python train.py --num_attention_heads=3 --vocab_size=32768 --rope_theta=10000.0 --rope_fraction=1.0 --parallel_block=false --lr_mult_qkv=0.4 --lr_mult_o=2.0 --schedule="wsd" --final_lr_fraction=0.0 --max_seq_len=2048 --train_tokens=873100000
Each number is 500 + 40 x the weight over its row's rms, rounded and kept within 0 to 999. Layers, rows and columns count from 0. Numbers have three digits each. The size before them is the row's rms in percent of the matrix's.

# layer 6 MLP gate, 512x192, rms 0.111, rows 0-33, columns 0-191
104:473522523559429494528494481486513489512522597461494460531466485542547466572492454591458476490499479475587450405497532540536452508437490459524522525480462435446556472471492445472443499575557449466461523494522533506504469529463540474575472492461490455514463505518530533425477565450546558475478530420499509520496416477450542433488521538528486478472471472543495547489493526454514477529548522433458491567481565545499582491541442446485510514512506423538543491510555521485463461532514483569517454558530464577518499564475488466473497521527553474469509500524547451423575480532497460560
105:532539436484501507514576534518528455530556479544524522440505420471467462551529470512544463475442502523459499481535522443481521424570534433425468542406555476562505450500507444516552475441502525480524558525439429515426543541490539513547556503515505533571487522530494516445585502507505477524530491465484521525513438555526477521504604516402493477513471490490464499491597506479421473510563471541534511434534486457533433426476512559503533474450396507470478455413473499562492510503527516508525504497407520484465566502493485562521460471514484479553522485490513500492511471497478518525
102:567498474522450495581520511467453400515545530447449554502524568439429510586529475499542478380492517512471487514499529489493498478412525457461539494488515551502559489533468450524524484493516487492491438503506579459552506522497484560464458508507476547422474534469480564513463507505471447499555535480529550486536549575421509544524499536442485463512502488521468521471433480600555421497560545489454515485475573508497523486455501430547470457490448556515518535479463532476445495450532563543503461523498504449494491469512528420533600487494486517497500566471463495581490524535542454490
084:579536509518511568446487457492483486487452568457577559450548504476494418512492528460535560512557524532523488463499443526494546510551405500517546523443470553523471462471483457484486456494551514427509460471480559427486544467516463447545472459483524583475491491504530547504494527502487495521560484576418522540517489458485523555461440434513429537564511550463454449479437518508421472480525559459452585403486500514506567553489420488526535502521490495479493545473523467492505566506445504484507486530503498544515469452547495494463595465451433517487452462557544513441556482507511511491
115:460519446525512462451515437433612455543491532497496444487475481515515453575516500496493567539514447525440503491533512506517506545467454549490492491471573541432557589532517502454553555402513510426509452570481484526544483504518564505544482499430476489470592592438489484445510558415485497473476511469441513547522493465526465559477578516473477461500515511520465558419471511520413414512574505458476521485511497467467540470447465560531529537465497449415533490519491499553483484448447518492451519484473496484483554495527528517509433445490538544516520518507549548485474504525462495511
104:469501435447437462474526436518524491478536560433494481512574515488479537513492554481506464565521464462503412408444553540497565570510494485482499494506515531490557566548490491475498479482506546547565527483463493454487483520420448500544527503514506505453538500509507498439559550430458509507551487583505424460503524538510527549442559540499396502447384534524510494553466505457457436442487536487554491465489511500490463533520481524536440571386475502485511544457487574498487480519479515475477496531469545573542527517467502551527438457524499519491493508438540545556519504521528552434
095:514509469512527549494450477462397497507462487453504538456532506550531465490524474627534580520476462523458517494554549504561419439479465460475522502554529525553500472444445506509539436486517600524508451559608486497542493506550525496505489465469455494541514460433468451498492499471498510547532499543492517514480440428503527456527502440514467521519470547440487505514485490514473505490421532435431556503557479480517489532585478522481584512499467479454520453518461544541470511494568559462529531433459497590443454491459525428447514483515478530488499507503584507491556505449458568544
093:564455470487450473486477511527517539547508517441495506442557550567528487548499509541527504499542495495514476433479452524485575485508573522512517512585454540486490543501425516491459581507531427535507471462519510514528509550491501532515428417406536497528550498521500524572568522455526490511534584519503529447554572537475471475494534479497504488529437461479447479553430501481448447524455444488502505581483525602543569494437505487526561493472466480510466455512442523520476450484458500473549496485498561451555515379460467510444491530420506539538549523462586455478500513526494472511
109:504500509529471443521490449530524438528489559365506466528522524481465450464531497494446509466532428533500450447468476483517506489467490463547430495456484528488445545508433488538422479537523556495444467530489515533548452474491531537516522469547526519531518503551481529473478452473475447512502584440492449539572455549533507559586517494420512446550430495562484517446521532473496569515455506544507486450546596548485590482557515509532516484489532471495490475571488586518450449496449507485530567540491546463556457437480425502510470485583517506503482445509495567477513527545460520458
110:499552512431439557524474530518572451493454499531554462561468533502520468489570507577426456493474523526537527516450569546575491518490514590564464442432528543480513573507469456482577452491523480537531542512459471467443435508476526563501447475530524494543492475524519487500520467518504449442449500453543472575420467485524495537563503526516483450520521524535553415431564554484467499468540529511490499505468496474411438524418430553518489488554506500512507447512487484515453565504466466558509496480550441522539484516460504588564492502545518467463499516502429505454474476456557495478
095:451511543542444530435495515450516530525533473448556509449534542604511527442510476530613443416515536529508478446476577542521513499510524472553466469452492432492463510566554521507463548445483519513522431443523521510534509503476465485521485506425556462515509508566434524596431572486491512475543431483464541535530474524460526490451494455545476523495517512479515439488515519597503592574530532485550485513476437521548515493510571588436523479558551466555502495527519456478536453529555513480509503470482507501506504525496520473428483557496462424460492505488464489483499426487483442495
097:437531491482442554429527473494514527486508479493530521504454497464454494497574574479493496439556629542458517499546475461422460455530422449513444527464460520582487535521530462575479468539483473501502431503473551494492500464528445491483502573499484500501505424543505491504487539517542390585496563454555588504507483558495501459532494532489518486445523514471382539441529464500449481518550517558516563500507545575495510471502532495452499486485540587519553417463483490441494556442513474532475505479460536477524563564540482507541476507445535535518492491525483457525494481471495478542
102:526449394504486485507477511509499450524548531501489539563539509436510516547493474427501502543526554455544555548448499485552497515459456475531517549498478459533447510499449535533498515534454534483502467507499510517546469436532510457529413504497502576532499498516440489546492460499565474450510515443478481523506484535475459507519499429458482540584552563451507442474449505628469561466516541547460519533455496475521603451459461479544445472451462539452420457469489497483479436500452552453533473550510436529491553490482482542544539545463434496501484482584556497508557523545517578567
092:490485482495536533490473447613472489462472533468486455519507529497490481528515516541504511540586522515542483476466560509486451437470513487480489460622587505450460473525473543539531451519507482485514501515511563440514485576509527530461460507519409543434496532453527501512454510537537506523535581549501502426476566515515492470447476512540393564530514475444471471480427494505454456438528508452454511557480492504468518423497551482504513451448488503537551493431489485494537503486456519457428478466488479521564457552534561485456637515453536500538468513503485455500540431500525571552
107:539462519479411546581582482472471458498555453474438468530483476528463518595486549472490546515488501457587503427524439504455587504514460520488473502477386497447536479497514535514567515523515518475556459456528458400494516512464557511512519545461510454496480459454558466444550546506509516469517533502547578507561472511489494465454521480432469443542456509497552546538470536552565508523485524496523595510449450432540469469513519536519404498546472532456496512544530501490499522485510442504494493603478539528505497558500518463488480480541483569451527450513506569441492494546459513494
113:514461498502525535478471493497478458500514514528510489488420502539520505527458499523406517485539518490544531538464441523474567428505551492531460480531472481536499501601516519562521522471489476472545513489500508454446573467475538536495470608489523587456461512503483403510457449448520504565484523613484488582530436525483484575484408476414490411475474477505476460508522541441519474463498513462498485572555504491552453536545546500464515550465468489489496487568591525505546478569520500480534489541439450529525473462472541476516464451464504431520402481520488494554542504468501520568
073:418452485550510488465495516492591463526415475549495450555479499473490536477461549456534508577509428509553559506446497491546524514560469494516511483516498479514506448513532563507457474497431466602428456475543476470498471539536506460561506443515474501567513441455528481503493518503482428463528572446433445582504518499479528516512433472526503422468509499517465546469493566488560546491438445477512474510526477544519496575465537496485534512482499532533410517504467487456524586480552524522544506425560578441471480544534452561502534497561559531511445500488476519488469451485589480476
113:464547482570500547513517508459520481569473575516525466591484434503492548552477524522493529532522522475436396469520531481430490448497537496478460429459488534472480532480486506509600526469507513490605468551450454480493542533476543567581526484421442525505461560483492531432525562489446438460564500437449429466527558490539446506518550473514473457551500453501486536446528486493504471457527519496482535462507529435485465434500531455579488501458484458415530480493536474489514487525508552482529519499495541515481477541532585546539490553486559549537462545509417471486487480553512485443
093:472520536564462482452478499460490498520534496487529510461450473435465535475496516482533569462503451504502581488473438460580409494479497467461486548514507554528504496450436465512434543481507526451512439515467557487487565426477453489565538498526530465516484569449468470506518533446515513539468447507538468445589464521491505497473426577501497534486457507535495512511505555448524588500536510482529577475492427442528473566522551510496508556456399466525393569527507482510558470540498491521584519467563506445519478532512500484477417460512428530567493510557509519542457558484471472507
088:504511484495488487431475518590495529579482610465533423482428572516534496460468554570516466534444550483483463514520527472500527527506556520446469554429482513527528495498583528528509522506454487512523570509523488471490518517482565490442585526539514450540533547508513450449508531498468464492428522451526556564535485413529442507472498497503514401499502500542443499470463471557535488486480483483552579483420437496574472519514481475478466481507443500430517580533477498476500475458511578529523467403511483534517477503466454542510550582514455475441506480523488504462485589495543535494
095:554438502461488466484485475530579473538510484521462525455505512521532488570528452472477581457461401476475449529592447479500492469493519451553531517490526409574454508492447499534510488488488439526486537467550498534476568539588465468545504519550470490496499514498510453517493398545507590499487483477427498429491523482529573486499486511501517529507490499438490454518525452515422489501549468503445423525499525568489486449489567427546547424509444520432614511477499520514502501553521447504494536430437484492487526523477508501480579548485595490486510541478532496481478486569466542499
107:474514425502503497504495520525509569524518458566473476539415485447443576543549553408543421464482565480508527522463459484556516535480494475506507597459523535482473470532466482517480523567460486480554615421477484429534559454519424493560556494447471448503503517548533512570488519506529540524446494485469554499513528447458442516499445516547503391490563478507447437526532475502514462476562490528508537474487415467495501520539520516485513498500562476490517451434514477428437500557464485488498486549523483583504555514504530556528474473553526514501501510513496498506502556485485435412
083:395518521582545506511440517493572435490575485515500452510396437566524468487501540398362489451527446542522529504550497469512540528554567505514487490491476508504509459497494486512530466477537506476510468506504497499543501516527574579515479502524468443488505534520437436545523585486498458501465486508511446495549485544523510536505489519501520508449487491515481510514522480499562524487494525437502494533475465515477494539496584514498562528485548525440423467507545494518439495541511445504482503417543609483563488443515429483485504507526512479487416443526456572558455443512510489590
091:428525517468521515479554455632557557483539416534482518415423529506427537498482505513526513479491486575400497480522546500510471513436535477464570486577525505490518528470469505439539550530545465373480481437476551526491547471485463438490530564470489487497453452501510454494523455567519497477491533508574520395503481493521472500484492446505467451553504430486476489492530510503522538528590476561568497512552513518460522509526582463559515473475503480506570470494515514527490505450510414499495518494513510628479503480514520546506468479540513473511516472538519507473471541494459465456
103:427500425492499491472601495534512432519526481535497521480475498545448484530512518470507544473524552570457482466481526426507507564493468484431508495505444465562527422483503516546505487508552484439457498475489570535514586489487502471539459493462457435494425427521502473540477461431447439454535474441551452516551520432451460535473499522479522417535553544542465445517456493533577510529536543506531512434528549527521480545503568479490534495497453514517529501499554459555454493517510524496523523554460479471449466524483493494600484460579519478500505521528432466530545543380455440535
094:444450538524523509515498578396498455511523565527481587539499524607462432433554491512493474566554441490467468501552556565477483467455494537520553539525471487474501475498515469464540463477517514448452454473566551507489495513528500496516465490494495583522630482500486524542494466507496457410515526515474480432422521517536470479524507514484500508481525511524538426527556514522514552462525506545450450506544537470454443508536490489419529501570506453454544484460449533543517469489468503494505494506517458472517519499527484493472555554459492450549567512547421468412574505445423465459
093:596458472559488533522515484468490478569438506472522497541518550473422565451478404538535549473506564533503497541497515505472531464491557553478510490459476463547477462555422470454489479502517432548547433520539472559479527520522489416525557489540494498506489392415501517574486449434505527542487435480517552443561494559494503445427477469566504449531483500501488534502494516477478506504445560431436549505528440460520545513495522519513523482600502519465471586469508501579506478456519545525496479439500536535545487444530544472463456521464435489474540477488450513544454481483541522504
101:497489469461377430514515564514512486503532571555536557477485453563492480477497524418552485491565567452482516437540494465552525468487509492438583490454469524526471513519452458513500507550524429418506504555529550558496501488531496531612464576564490532462433483497514466470514508522482481472473506494491544509514424528468449485510409483528530487483530405525516478530446502445528465428541504500519500601521485554570499456528493505546553463510445503478481489487522508582472498487466532556525485488491518492479531488480527482524423449415488405487487497524449562561488522521466480475
089:506505428490457600484513515493514457555475477506500509535480481560432561483498535543527568568483498484535548461413476535440516549506431544439534493494475568529532455528499511526441517516525524448500474562502505469455433504507405506466525501518507481526556550459447513486474485363475505493538562421525520475462532397481459465538471563465545544530515503561586504554535483507466468538559524582478564400500500552449539489483499446559542453505475504521501464507491495523522490468513563487478510507569516455540520492420516525466487529464528488513533474423469480460473496494503547510
110:428580427480472537519494520501496455505509426613500528490549502471510426512471481422510434482515545488479515586474435524544493468468493516491555524528494523522535466523527571531514555528489409475561507407523557463475461483506548421557516537474568545474482481543507545558497511499539524517512470442463497521559486523466500448504509562480452433440524482470564478438524470515481541494495531510513454552507475574448536441488476496543479543497467407440555429465530520506512495521423501472468518575474503528486515461491518490547443495515464485495458478593512528531564533429527449466
091:562478605514517493468534546555564512486506535494501474476527527438551522484457513491469472459490527513509566533487494482539435461554564485504480503491605494428462486451482492495505419450477426551525522581474517479494499493527548476435505507589535474502541550550455513498512516482496488560499502552544483498491495528459522544570494462589530516461465509494548528497466559430443517474483478502461443508515512525518532464542513477477602500481484465525524504524565622415490486518536473415456470492443536525445495443527413454531444537521546445503446511437528448496521445521458513555
089:522479464550479602471545460495487485555463497449505519487467508446517468494548531537521453533491544491517500507539477454598542514445437494430552519496544498523608544508427473583469478496547472487493464511530537475541522570517545498561582421464511495481520466529544545498525498503508440533535473497393432453516550495566497511537563435551515552554430467454519461478450477437535498495538549459417541534524471508470514518459468412455489513459471501486533447495448541479533527432481449461483524431503556492497489462442425530551527548506502525504559481544517540501480494535484505480
087:419474458506443551521565514482593455521461522485541474491441477570586460438445482470471502502553467481473537513498476503443476532538479601577405474435498532518542526516460511511482475455537535492530500492510480542430438450475484524529474508481479489479485500486385493552570532502578500526492444525531475476433530480464440562469518546500469502498434474470489433516497560513471529483503466464509489506592472505516528473478507529545495469412434504449517562559525489416496479430520495573501530468591480496535471468460536537546494485440488493533574463496499534481454541458478520507
106:528483474434521572552495498460508470561462571530545435459433491502522478543480475484501519562443472443581502445471477536457494593540520551578542525481382477489485508528508582501485452422481530482472477491577478482548496480480512480508548453489477509542571506498515471532502495512501503493504523464542487489514562470521486501516522521476484456524512430535493555503581486518544448454486452567512530454474465486473434432456460569496492523582543473494473520524444417504522514411526504427484562594482515445541486499483513569561481504529440509483564445579496465511480543548487512508